Weights of a small transformer language model: MLP 2048 SwiGLU, 9430 steps.
Each number is 200 + 20 x the weight over its row's rms, rounded and kept within 0 to 999. Layers, rows and columns count from 0. The size before them is the row's rms in percent of the matrix's.

# layer 4 MLP down, 768x2048, rms 0.0253, rows 0-50, columns 960-1023
099,206,197,173,155,210,217,213,202,218,164,190,178,206,198,239,197,194,204,194,187,205,201,213,232,198,217,206,189,203,208,234,223,179,205,187,182,231,246,180,208,173,192,187,206,216,196,186,199,198,218,221,236,215,263,182,205,199,172,167,200,181,198,227,171
097,204,207,219,201,217,190,180,191,189,210,189,240,227,195,173,220,206,211,187,194,200,230,186,242,210,233,193,197,198,205,145,218,191,221,208,209,170,232,209,188,194,194,199,208,194,225,163,177,211,201,181,190,207,191,217,197,172,205,197,217,162,216,195,219
099,221,185,190,200,206,185,190,215,192,223,195,181,183,264,186,202,194,192,195,230,211,204,180,201,225,225,210,206,164,207,206,217,177,214,196,190,217,168,240,206,184,221,169,224,197,210,169,184,212,215,185,206,230,201,174,198,174,194,218,226,197,202,184,223
100,177,213,235,203,196,190,235,242,157,212,202,241,214,209,195,233,207,227,199,217,174,208,215,169,211,209,239,181,219,178,167,170,200,181,163,217,179,229,208,228,151,194,198,196,203,206,216,207,180,229,190,193,223,238,224,187,201,197,180,200,175,236,191,189
094,198,184,162,186,197,230,216,197,224,188,215,175,196,228,193,209,189,209,212,197,191,179,226,201,184,211,215,223,188,203,173,226,191,172,186,208,214,212,172,197,220,200,219,233,222,218,225,219,205,183,194,203,180,211,190,232,205,237,197,183,232,186,193,169
106,174,163,216,235,226,186,176,181,211,193,217,163,161,202,182,213,177,192,193,195,217,170,161,176,185,176,164,205,180,191,187,198,173,202,168,195,206,206,181,167,215,203,187,239,190,197,196,198,265,200,198,222,179,197,169,203,176,172,180,209,199,196,199,194
101,210,202,228,215,208,187,209,240,213,216,188,200,189,227,167,192,167,200,198,239,207,177,235,194,185,224,215,186,212,176,198,198,192,204,184,203,180,221,205,221,186,247,195,209,211,219,193,193,227,203,189,225,197,236,173,219,194,206,212,178,200,208,176,170
093,150,205,200,158,196,203,194,211,222,196,192,212,187,135,182,226,203,190,195,202,179,190,194,212,239,180,193,211,242,232,182,189,198,208,201,214,191,212,173,187,211,209,170,240,225,164,216,187,202,198,226,214,181,203,201,202,223,193,202,227,219,162,224,200
097,187,224,199,171,207,209,223,228,201,215,187,206,214,226,217,167,236,188,195,136,170,246,211,165,216,180,216,224,165,195,191,212,210,188,208,155,168,170,223,211,175,176,204,197,241,181,207,218,211,184,206,183,212,203,205,190,191,214,211,186,171,211,204,186
099,202,203,218,177,193,193,232,224,192,238,197,176,202,206,200,188,221,196,223,197,191,228,222,214,241,208,221,161,203,169,193,195,226,196,150,191,212,187,203,243,182,188,175,228,206,171,192,188,201,215,208,213,206,183,198,218,200,219,202,196,177,173,181,199
102,185,180,218,210,176,195,225,196,213,206,204,202,235,199,158,204,186,212,213,190,217,183,176,225,230,173,169,205,187,185,204,166,190,207,196,196,212,180,207,212,236,186,214,177,199,183,192,205,202,201,195,183,200,201,198,192,219,143,152,215,196,207,207,191
098,190,193,207,233,205,189,172,189,260,165,169,244,229,201,256,232,207,197,194,187,198,188,167,196,216,205,251,144,187,164,216,188,189,235,173,188,173,208,190,193,199,200,227,227,168,198,207,208,183,209,219,184,211,218,221,219,183,224,192,195,189,224,228,158
102,211,209,166,206,183,200,165,176,186,197,187,203,150,252,229,220,197,192,210,251,196,193,208,257,209,194,228,177,209,206,208,195,202,197,202,202,220,200,202,212,187,199,223,227,184,219,195,189,151,211,182,175,215,179,222,173,193,179,194,225,167,202,220,216
101,179,215,226,183,165,258,178,182,207,199,215,179,213,197,155,231,185,212,215,220,188,203,188,178,192,208,204,182,190,191,222,209,214,241,191,195,143,205,214,227,180,180,172,212,202,201,204,214,188,189,214,196,241,185,181,186,188,231,196,198,191,216,186,193
099,193,171,210,231,186,216,174,225,202,183,155,184,200,192,191,216,225,205,201,210,131,201,179,224,179,180,205,221,218,236,145,171,183,208,212,204,210,212,209,216,209,217,223,217,232,184,212,216,206,208,194,209,224,225,197,218,238,179,167,182,169,180,211,160
099,183,173,239,203,220,187,192,190,179,223,205,169,217,214,190,207,197,156,176,216,208,195,181,176,167,186,206,200,198,217,197,202,183,206,173,203,213,223,161,160,209,196,218,178,207,194,173,210,212,227,216,185,179,197,180,228,189,207,210,211,190,200,193,198
095,204,215,153,178,181,202,179,196,210,184,211,183,218,225,187,210,157,201,197,225,196,209,166,171,204,207,205,187,183,218,220,213,220,186,173,202,207,176,185,185,178,178,197,182,192,176,178,188,188,188,210,182,215,190,204,196,154,192,197,220,205,222,197,194
100,190,213,191,225,205,214,199,189,195,186,205,219,214,155,212,220,235,215,198,221,167,202,206,195,184,190,220,195,194,207,188,220,223,185,225,215,205,209,183,199,177,204,186,204,177,178,220,186,196,192,227,186,195,186,223,210,202,214,238,186,188,193,210,189
098,229,185,208,210,187,210,208,218,184,191,201,228,196,212,188,221,188,199,188,192,233,207,143,197,196,223,206,202,220,207,204,183,250,205,184,235,175,189,209,192,220,248,221,197,192,182,187,218,204,231,226,234,215,202,183,228,226,179,153,215,205,174,181,229
104,222,169,206,193,165,176,232,224,160,188,173,178,167,197,241,213,182,218,194,156,206,270,183,187,177,214,193,198,252,145,207,208,225,207,202,205,208,217,218,209,201,203,225,235,193,199,195,220,188,234,167,176,201,200,224,190,207,233,163,208,218,199,191,197
097,177,234,231,238,178,204,197,220,201,213,179,188,176,200,155,214,189,201,186,199,207,199,181,218,211,204,204,247,178,199,199,169,239,188,204,232,200,199,240,222,204,201,199,161,213,199,196,235,266,168,201,196,192,190,196,200,200,161,209,181,183,193,197,212
104,176,207,205,209,170,213,215,234,215,211,203,219,200,193,213,218,230,189,163,245,196,179,218,192,201,180,167,172,214,183,215,204,219,205,219,217,233,221,198,252,214,165,147,177,197,177,173,198,184,190,215,208,188,180,187,216,224,174,217,224,191,192,206,187
103,201,200,201,185,191,186,177,188,175,216,197,204,203,195,207,204,183,209,215,177,216,177,186,206,182,209,211,216,167,212,218,205,182,222,205,207,235,212,207,214,222,226,166,205,200,187,171,193,195,206,202,191,223,177,236,219,218,164,211,189,196,187,232,190
110,162,219,193,175,224,238,182,191,187,209,192,215,179,201,218,177,194,181,195,227,203,216,245,195,190,204,179,194,214,195,191,177,185,204,167,192,182,214,170,219,232,199,179,205,193,199,196,177,178,198,227,197,201,244,206,196,227,225,165,172,246,214,199,205
099,187,209,178,235,191,158,204,181,180,213,172,194,209,171,209,205,200,165,197,237,183,209,159,211,212,188,188,204,193,204,206,169,202,198,208,171,210,222,145,212,193,155,197,194,165,196,200,155,238,220,168,223,188,200,213,227,190,212,232,190,231,215,223,170
097,202,214,190,216,174,212,168,162,204,204,212,190,155,197,212,187,197,211,195,199,192,213,190,179,200,201,210,170,207,171,244,181,203,228,174,194,179,189,218,216,184,191,209,166,176,188,195,180,209,205,184,193,215,218,192,182,177,192,220,196,227,207,170,175
097,187,162,175,157,244,230,207,202,160,215,220,212,201,208,173,171,212,215,192,192,195,170,189,216,228,221,206,157,203,203,177,212,218,196,186,191,212,222,218,208,186,189,180,220,217,166,223,193,195,199,167,129,204,180,203,185,202,207,206,208,169,176,166,207
103,166,166,203,173,182,199,188,190,211,200,158,189,187,201,200,228,211,193,213,229,210,207,199,197,190,215,229,208,181,223,194,226,212,216,188,219,207,199,212,216,239,190,182,170,176,201,154,191,189,175,231,224,233,220,196,166,191,188,202,203,226,208,193,233
091,205,224,191,240,197,249,187,184,206,225,188,178,197,208,204,184,176,196,189,205,205,176,201,223,194,190,183,233,209,156,197,164,209,209,230,208,248,189,174,175,210,204,186,219,195,194,176,240,168,205,231,220,153,174,186,194,243,209,173,202,184,202,230,210
102,184,190,188,199,229,220,207,187,205,201,206,193,190,173,228,196,237,214,204,211,205,180,193,199,221,212,225,201,169,174,200,206,211,192,202,177,184,226,173,214,231,198,166,182,208,192,176,194,198,211,227,214,221,189,147,214,240,184,205,219,208,193,195,224
104,176,210,191,221,200,185,187,161,178,222,183,189,171,187,200,193,187,195,210,180,203,209,227,206,178,209,209,151,138,169,221,182,229,237,224,195,193,201,209,200,182,208,207,187,173,205,206,210,165,202,203,216,188,196,200,161,188,204,199,184,196,213,196,209
100,155,214,214,167,185,205,213,190,167,214,204,232,210,192,218,215,208,180,199,220,245,228,203,179,201,258,214,222,175,219,205,198,212,186,187,205,190,206,200,219,220,230,214,200,180,216,204,202,171,191,187,177,187,222,188,219,206,244,196,214,193,193,208,179
092,211,209,251,210,193,194,204,178,219,208,184,181,195,203,221,199,207,208,214,219,232,208,189,207,206,239,221,155,184,218,183,209,169,185,194,196,189,208,193,221,218,196,204,201,194,217,210,200,193,187,213,207,253,160,181,203,193,198,173,215,198,186,227,217
107,189,197,217,190,204,190,208,222,184,213,180,184,245,209,184,176,235,204,232,155,217,186,206,238,195,177,210,169,205,189,182,206,216,169,179,218,198,203,233,192,201,199,189,181,219,223,177,204,211,205,191,212,195,190,210,224,206,206,200,192,196,224,226,215
099,192,197,200,158,225,218,239,223,210,231,211,204,177,233,242,175,198,240,195,202,182,196,198,211,221,219,194,195,185,195,202,207,196,161,220,196,184,190,206,197,203,219,226,209,216,195,198,211,166,175,199,191,194,188,184,220,169,197,180,163,215,195,222,171
098,209,219,173,191,179,219,220,187,225,230,214,226,248,248,219,243,215,195,222,184,184,202,178,182,207,194,192,175,188,208,194,187,178,181,209,165,208,184,216,195,187,198,234,202,189,218,219,205,174,164,185,224,219,206,243,194,215,204,168,197,205,196,194,200
104,161,198,199,205,188,183,202,199,212,220,177,223,172,252,191,168,201,202,258,192,168,173,195,200,206,198,218,230,228,190,197,190,171,169,227,177,176,180,179,178,212,174,215,215,199,204,214,191,200,200,224,170,190,190,175,189,218,209,231,209,210,193,172,157
104,200,193,202,200,181,209,208,226,167,185,188,197,196,200,186,198,171,221,208,190,211,187,192,210,172,186,260,197,203,210,187,188,181,174,213,214,216,155,174,179,203,199,198,198,209,200,191,208,205,241,199,208,199,181,197,195,191,183,201,197,210,199,226,189
093,224,224,190,161,208,167,205,197,185,200,201,194,187,188,211,196,226,228,224,219,204,205,183,198,159,207,218,202,188,220,193,200,221,190,203,197,227,182,231,210,185,226,206,214,208,169,183,225,179,236,228,210,194,158,178,217,218,205,194,209,193,187,207,244
109,205,237,211,216,238,193,177,223,200,226,173,223,193,197,239,205,206,206,188,169,232,212,159,197,187,239,207,258,213,199,221,173,194,203,184,209,176,211,251,185,179,177,224,177,201,189,233,251,197,245,213,203,224,167,223,219,200,229,214,196,162,195,202,215
090,219,204,191,228,198,216,197,221,201,210,184,188,214,188,207,194,202,216,178,197,207,212,163,215,201,199,215,205,203,188,180,232,163,200,174,206,170,196,196,202,200,201,231,198,197,177,189,175,239,185,172,236,232,181,202,207,198,198,178,179,203,173,194,198
108,186,205,160,211,210,213,172,183,205,179,198,196,194,193,239,180,196,152,216,221,213,207,221,206,189,216,179,177,183,215,214,201,209,164,179,208,192,162,176,182,208,232,166,209,186,227,171,213,184,202,236,205,207,196,244,209,177,199,145,223,190,222,213,238
105,182,232,176,212,177,183,193,179,193,192,239,199,192,200,148,203,196,187,203,227,199,190,217,200,205,205,191,212,217,198,193,209,199,174,176,196,205,203,195,227,211,210,206,198,193,200,188,210,212,231,211,241,186,207,173,211,236,198,230,197,253,172,199,195
098,184,191,186,188,152,212,185,183,160,208,203,214,217,189,218,207,212,176,202,160,188,185,190,222,153,211,228,217,194,192,168,161,208,170,169,180,238,215,221,186,208,183,180,205,252,205,189,186,197,183,218,251,207,223,187,209,227,188,175,188,230,201,219,195
098,196,181,209,191,208,208,188,197,174,202,179,236,162,194,198,186,200,204,191,187,199,204,224,190,190,187,201,189,164,220,179,227,216,205,207,233,202,220,240,206,209,203,181,222,227,191,203,176,202,208,230,186,185,229,192,204,207,207,191,196,209,211,214,229
107,243,182,193,187,212,201,164,193,202,181,169,204,210,198,185,219,182,210,191,183,190,211,218,169,174,168,196,205,211,237,250,178,191,182,209,184,209,209,176,210,188,182,203,194,178,205,198,226,218,199,194,206,174,219,205,218,231,181,229,182,187,167,238,206
098,221,204,204,201,218,209,196,173,213,213,212,219,220,239,196,188,203,176,198,181,210,205,199,201,186,179,220,230,191,186,201,206,161,210,177,216,207,193,199,240,168,200,226,217,206,206,197,163,190,170,203,197,221,196,219,194,182,181,214,229,194,196,178,161
096,218,208,198,209,255,209,216,234,203,235,194,220,215,194,150,166,171,196,216,182,202,214,201,157,192,167,189,213,193,173,204,209,182,201,199,218,195,207,182,195,184,239,185,212,217,213,215,226,195,181,190,206,208,217,186,243,223,204,164,193,219,222,226,177
103,198,188,231,208,177,227,214,193,177,214,216,197,198,187,223,222,212,185,168,196,228,197,185,195,228,210,179,211,198,205,225,208,187,183,193,187,195,199,196,207,219,234,216,167,221,182,179,182,187,220,213,191,187,203,219,188,160,213,166,199,191,247,181,202
098,200,155,227,197,185,202,192,208,216,179,191,167,193,178,193,198,232,179,218,203,199,214,187,237,178,200,179,176,204,236,200,181,175,212,184,206,173,225,194,216,200,182,198,214,178,213,180,211,208,186,187,169,204,216,188,189,181,224,222,197,221,228,208,189
099,187,226,204,175,231,194,226,184,227,220,206,193,189,199,184,197,214,171,169,243,233,194,205,213,213,169,171,195,192,179,191,184,210,187,199,225,180,204,216,178,186,212,218,216,202,192,181,212,215,180,192,187,208,201,182,214,183,184,203,204,178,204,207,217